Weights of a small transformer language model.
Size: width 96, 3 heads of 32, MLP 384 tanh GELU, vocabulary 3126, 2.28M parameters.
Architecture: LayerNorm before each block, rotary positions, no biases in attention or MLP, normalized queries and keys, attention and MLP in parallel.
Training: a variant of Adam for these matrices, 94M tokens, 11497 steps.
Each number is 200 + 20 x the weight over its row's rms, rounded and kept within 0 to 999. Layers, rows and columns count from 0. The size before them is the row's rms in percent of the matrix's.

# layer 12 MLP up, 384x96, rms 0.142, rows 364-380, columns 0-95
095,198,206,203,210,193,205,220,168,178,226,183,200,226,244,196,195,199,176,214,189,198,207,226,158,175,169,184,187,202,207,254,187,207,211,206,175,197,180,165,177,195,171,186,207,176,201,176,199,186,190,200,199,218,204,194,191,160,213,216,217,203,229,203,185,195,188,225,200,211,194,187,237,246,221,203,175,206,164,160,207,198,196,198,210,205,153,197,189,175,241,214,223,211,180,202,199
106,214,224,200,205,217,193,213,226,226,230,195,210,199,229,167,208,185,185,220,193,197,192,168,188,208,192,202,224,175,177,205,221,215,198,204,231,181,165,185,207,184,219,169,174,196,223,181,202,226,173,240,236,196,236,179,228,154,221,180,205,178,202,178,199,215,180,206,205,192,198,239,211,216,190,195,199,217,158,186,179,168,245,214,210,208,186,198,166,196,186,190,201,214,187,179,203
111,196,163,203,213,195,231,190,150,214,197,204,182,179,215,218,213,176,235,216,189,212,257,157,160,193,168,205,176,188,216,181,220,229,196,201,205,200,175,195,168,188,205,214,224,211,201,211,204,197,211,193,175,185,210,261,206,215,190,171,211,203,200,178,184,186,202,181,204,197,201,222,177,218,193,221,192,202,211,229,207,197,217,214,172,245,197,183,200,185,198,191,188,187,180,182,219
086,210,231,166,198,179,214,175,208,199,172,169,215,194,202,220,205,181,211,198,203,223,208,181,214,202,219,208,199,218,215,209,221,185,228,224,185,189,192,168,171,216,191,211,197,175,187,168,206,220,193,168,230,190,209,214,239,177,178,277,209,177,213,178,166,208,234,192,190,201,183,192,202,201,204,231,226,188,198,230,179,197,203,201,212,200,182,154,185,204,189,217,222,222,210,207,193
096,210,193,175,175,201,201,208,185,220,222,161,205,196,204,210,216,161,187,211,182,211,174,187,209,199,182,201,231,206,208,204,162,190,185,210,245,175,197,201,198,242,215,183,206,193,187,191,220,214,204,177,185,205,154,171,181,238,212,176,211,194,214,223,179,188,207,219,203,205,223,197,191,175,207,227,219,209,173,197,203,203,209,213,139,244,172,165,230,215,214,214,213,213,208,211,187
102,201,203,197,188,205,248,210,173,225,209,188,208,170,209,193,243,187,176,216,228,168,223,181,202,150,192,230,208,197,187,190,212,226,201,202,189,192,169,207,223,187,159,199,222,211,205,174,177,222,179,213,229,186,218,203,188,191,193,175,209,176,259,147,209,178,221,199,185,234,197,226,192,196,185,202,202,209,199,223,219,212,176,200,200,202,208,187,193,219,193,212,176,203,184,206,218
107,212,205,222,225,196,216,188,199,200,180,178,193,198,153,188,236,216,175,213,196,141,195,163,210,217,210,209,221,178,209,184,198,206,199,199,198,201,198,218,209,223,225,168,231,202,184,193,219,235,210,189,185,208,173,219,216,173,237,199,236,181,194,168,197,173,192,224,186,234,235,200,203,212,176,203,184,213,189,182,219,214,219,212,200,172,202,218,221,225,200,204,176,208,195,153,180
092,213,185,190,194,264,215,233,175,198,179,220,198,205,200,193,217,206,220,195,182,204,212,203,179,240,168,240,210,188,195,167,184,188,219,215,186,191,218,201,201,192,216,170,211,186,179,198,218,167,239,192,203,182,199,223,171,169,182,211,192,202,201,224,173,202,229,185,181,183,210,185,184,203,204,212,195,211,199,225,189,151,182,208,180,206,195,218,204,201,191,212,203,272,208,193,214
087,205,207,184,195,215,222,211,183,178,208,202,180,208,222,180,199,197,232,176,207,183,174,184,175,177,201,185,182,221,168,171,173,202,178,205,208,220,175,191,141,213,214,212,196,181,175,188,202,219,178,200,205,204,154,202,219,229,170,183,206,215,193,237,188,188,223,186,213,194,235,223,182,234,191,194,205,197,197,237,220,189,202,211,206,225,171,206,214,179,207,223,243,241,191,203,176
091,223,199,200,194,198,211,236,188,217,215,209,209,223,216,155,185,175,193,188,187,212,197,192,174,213,165,218,199,197,236,213,168,227,213,182,199,193,199,199,178,216,212,189,181,190,247,222,241,193,192,236,180,195,167,206,197,204,249,208,220,162,203,190,200,196,206,188,200,214,211,189,188,179,161,198,206,197,165,193,212,212,210,189,216,219,187,216,218,172,219,250,214,202,177,206,241
096,186,210,177,192,191,198,225,165,227,180,185,216,171,158,222,214,197,232,183,229,171,193,197,210,188,206,215,210,190,213,247,190,184,205,161,214,207,201,186,190,193,207,201,287,176,204,216,246,196,185,204,197,185,170,219,197,197,220,222,194,199,209,225,221,192,194,250,178,179,210,206,211,204,216,197,185,204,213,216,171,213,228,183,195,204,193,200,180,199,198,191,203,201,216,197,200
097,202,211,175,244,202,217,196,221,209,209,178,192,188,208,212,212,209,189,226,220,194,199,183,174,163,236,207,216,198,180,218,206,231,172,255,192,189,179,179,185,210,195,214,217,165,196,209,202,163,179,187,180,174,183,175,178,194,190,214,221,226,179,190,185,188,208,220,216,198,228,223,200,223,228,199,198,217,181,235,164,188,224,182,217,189,166,179,236,213,204,180,216,204,202,168,189
079,202,159,217,226,186,212,212,184,196,178,186,200,187,192,172,227,219,242,210,178,191,184,220,211,226,202,217,187,163,177,219,190,189,197,165,198,209,186,170,211,178,190,214,194,205,204,191,179,231,184,212,203,179,210,207,208,151,194,196,194,198,201,240,201,223,166,187,222,217,228,197,175,210,235,217,193,210,179,220,212,202,234,198,196,238,136,202,208,176,200,214,183,186,210,197,177
095,184,209,204,239,185,194,208,217,217,205,161,143,227,203,191,211,225,206,189,205,208,213,188,158,207,194,213,218,187,206,193,231,193,179,175,178,164,197,214,204,235,207,210,216,192,204,210,205,192,232,215,184,193,198,194,202,127,207,197,213,182,201,189,170,186,223,196,193,209,191,221,196,209,212,228,168,192,213,210,198,196,229,192,211,198,168,166,205,205,239,203,218,238,209,164,199
095,245,203,206,170,210,203,223,180,192,193,208,176,207,185,241,200,203,164,209,197,206,200,211,186,186,188,226,192,215,167,219,186,244,170,239,222,170,212,180,198,198,160,196,213,204,193,224,236,176,210,228,181,211,175,223,164,233,197,203,201,171,185,205,213,190,183,203,206,220,221,210,178,202,182,205,178,230,202,175,188,203,205,231,200,226,195,156,210,189,205,216,195,200,162,208,211
106,186,246,152,200,209,176,194,206,194,214,213,201,188,198,201,199,221,182,216,225,177,202,183,175,177,204,183,201,168,192,228,215,229,202,216,217,185,187,170,182,164,209,221,216,187,206,181,193,227,213,182,225,197,189,214,197,199,198,243,226,169,203,182,171,187,226,233,220,207,221,210,180,172,208,195,175,216,176,199,196,234,217,184,201,188,206,168,220,173,204,227,187,229,153,180,207
107,194,198,179,185,186,194,214,164,208,208,196,178,186,187,219,221,190,178,173,247,207,201,221,200,195,185,208,225,178,183,219,164,207,208,218,221,196,162,184,178,183,217,214,213,200,227,200,245,179,195,220,186,186,204,223,173,202,230,212,220,187,200,212,194,176,207,200,168,213,242,207,200,215,214,229,201,186,184,218,200,221,206,243,218,221,158,154,216,229,230,203,184,190,194,204,225
# layer 12 MLP down (transposed), 384x96, rms 0.136, rows 364-380, columns 0-95
094,210,189,207,194,225,201,210,204,176,180,223,155,213,180,231,167,217,184,225,173,229,162,190,187,253,172,192,192,214,211,218,194,217,190,167,224,195,203,227,203,225,216,156,178,227,201,234,204,212,216,206,194,229,205,205,214,207,206,212,172,200,206,214,182,182,194,180,174,188,208,217,200,191,153,201,231,218,193,223,223,222,169,189,207,198,191,211,158,212,189,196,195,212,194,224,201
104,205,200,216,177,187,192,218,196,199,204,224,183,213,216,173,189,211,206,203,182,201,194,183,188,219,236,189,198,199,221,220,200,188,229,197,224,212,193,195,154,212,195,167,195,268,214,222,181,200,214,204,204,224,200,193,184,182,239,198,189,178,162,186,184,204,172,232,176,198,178,188,224,204,190,211,204,225,169,216,227,219,201,187,181,199,176,226,166,191,165,217,226,158,206,232,190
112,179,180,207,171,198,203,204,248,189,184,164,216,190,220,214,190,190,205,188,211,207,181,210,210,211,208,196,213,217,218,213,193,239,212,196,223,203,204,195,186,190,194,208,217,291,190,205,188,197,184,234,178,171,174,189,168,208,219,188,195,176,185,184,206,249,201,195,210,196,219,234,170,215,204,197,194,220,197,203,196,197,211,189,193,182,192,189,203,184,212,217,209,136,201,186,211
094,217,184,198,202,180,168,177,198,184,216,216,214,205,193,231,227,208,217,202,199,205,201,235,226,196,230,179,190,188,205,184,177,180,167,225,203,201,222,222,196,183,222,187,200,142,195,168,190,176,186,211,190,224,200,195,209,195,196,178,187,217,202,172,238,218,185,202,210,170,211,184,200,229,179,186,219,176,201,202,167,183,190,209,200,206,239,211,224,197,205,199,180,276,225,203,202
092,187,205,241,209,210,208,197,198,208,209,181,184,213,222,237,226,209,204,188,222,223,183,217,152,180,216,198,173,182,214,201,221,173,150,222,198,176,232,200,226,194,187,201,204,171,186,207,219,173,202,186,199,211,195,189,222,183,199,219,177,212,191,199,222,213,187,198,215,174,184,178,212,187,222,180,183,201,189,225,175,183,197,203,226,193,204,202,191,212,215,163,211,281,184,183,189
099,206,180,213,228,194,165,236,191,182,199,194,192,231,176,201,202,167,207,206,251,218,198,196,195,203,231,204,218,225,185,170,173,167,215,212,194,186,204,181,176,208,192,227,182,240,197,162,205,185,193,192,205,194,190,206,237,194,213,192,220,211,195,202,195,216,197,233,193,191,187,159,150,200,219,176,167,225,223,195,163,219,209,227,224,186,169,202,199,188,225,186,205,202,204,222,191
096,198,193,201,233,191,200,171,222,225,194,254,233,191,197,230,187,161,192,202,182,195,193,198,188,219,171,194,220,192,189,213,190,200,174,223,196,207,193,239,190,212,200,199,199,177,204,204,176,186,187,205,201,183,189,228,238,204,164,194,173,197,195,166,198,183,225,172,218,198,178,172,217,235,201,186,210,189,159,225,213,187,181,205,240,211,179,218,232,230,217,173,199,230,209,197,175
095,198,217,214,204,161,216,173,223,223,204,218,192,209,226,198,208,195,179,198,209,204,197,191,194,181,203,194,213,192,215,210,205,223,185,213,208,192,198,192,214,199,199,211,175,186,219,206,188,259,144,203,207,206,206,201,215,203,184,205,202,199,212,163,201,194,190,193,218,226,187,268,181,184,199,169,186,200,190,181,197,210,189,208,212,208,175,184,167,205,266,211,225,157,153,202,194
085,231,206,185,193,197,183,199,184,242,203,203,186,199,199,199,205,198,210,206,156,191,233,207,188,198,215,163,234,172,189,192,207,203,177,159,228,223,184,214,204,242,215,227,201,210,213,172,194,206,224,190,197,203,209,203,196,185,208,196,212,211,197,202,236,226,183,182,198,208,197,139,222,207,216,191,207,169,190,158,194,193,197,210,224,181,210,185,204,185,195,167,170,263,209,209,188
094,200,188,166,207,200,184,221,202,233,169,172,202,177,189,218,196,188,230,201,229,212,194,255,228,205,229,188,190,186,224,189,213,181,163,202,217,220,215,196,215,187,215,203,239,210,180,178,176,205,191,183,183,194,198,215,203,179,203,213,198,191,188,189,208,204,205,145,193,149,216,209,189,226,212,190,203,202,235,196,207,199,201,182,205,212,237,174,219,183,189,193,165,219,227,211,245
099,183,212,171,215,213,202,193,209,169,208,206,197,172,219,238,202,150,173,199,188,177,215,236,173,193,179,223,192,200,189,193,215,223,203,215,199,194,207,211,206,209,174,182,204,151,192,187,169,179,200,196,201,205,220,216,185,193,227,236,181,198,177,204,216,216,216,193,186,202,220,148,211,189,223,224,218,189,174,193,218,212,197,214,230,224,187,203,176,180,186,211,194,264,205,171,185
096,224,189,188,219,182,183,196,221,224,217,175,209,223,228,199,215,235,246,208,228,180,181,184,219,205,193,211,183,213,205,208,235,210,193,227,168,230,188,207,193,194,235,200,203,167,186,216,163,178,214,207,178,193,203,192,176,212,158,222,201,211,205,186,174,184,209,215,203,205,200,237,205,173,188,170,215,200,223,184,197,170,194,222,191,199,182,201,204,162,225,144,170,205,189,205,203
076,216,208,201,186,223,215,199,218,181,218,226,204,225,186,196,189,198,196,180,198,193,190,155,216,198,240,213,193,207,191,194,222,175,170,209,204,204,212,233,183,184,226,223,192,222,165,186,170,169,241,217,180,202,181,203,218,184,200,237,180,221,202,215,210,194,204,167,195,200,198,258,216,201,170,206,205,188,202,188,208,177,135,169,220,208,228,204,219,184,203,193,203,207,231,193,199
097,203,195,181,197,200,170,194,197,193,225,180,198,218,227,194,219,182,234,234,202,213,190,194,219,199,233,186,195,197,226,179,189,215,190,201,181,203,171,193,221,219,201,185,166,182,215,185,196,185,187,218,201,171,191,192,218,172,209,185,191,204,179,185,203,253,187,166,172,191,200,139,167,211,177,215,191,199,228,207,202,226,228,216,198,228,202,191,202,242,196,170,214,212,256,192,202
101,180,200,194,216,226,189,200,260,208,212,226,178,200,193,242,213,204,208,210,224,157,219,217,199,200,247,168,192,189,198,181,186,206,184,169,236,213,196,184,182,209,214,171,191,176,211,174,200,192,230,161,174,226,207,201,188,201,215,203,196,232,207,219,214,212,175,178,205,210,216,186,223,208,166,231,223,185,192,219,175,202,180,197,194,197,193,198,185,184,199,209,201,235,164,171,208
112,209,207,180,205,227,182,185,224,201,232,190,208,213,210,206,171,211,215,211,193,209,199,190,174,195,199,197,178,195,183,221,197,226,193,194,178,205,194,194,215,201,239,203,167,187,184,183,139,181,222,188,188,189,209,204,224,180,178,235,204,216,173,246,189,208,192,187,220,195,190,237,177,203,195,150,186,216,191,216,239,209,186,186,188,239,232,195,214,197,219,160,203,244,198,193,186
143,216,194,192,216,240,198,238,205,203,216,208,206,216,206,220,209,207,218,195,192,205,202,195,178,199,174,225,214,225,199,165,181,174,185,203,223,201,225,184,148,225,210,185,187,135,200,202,161,183,202,209,202,184,211,242,177,206,229,164,197,189,178,191,195,212,177,203,181,176,231,197,191,217,214,188,207,209,150,210,196,200,198,216,175,211,192,206,192,191,211,191,216,252,225,199,196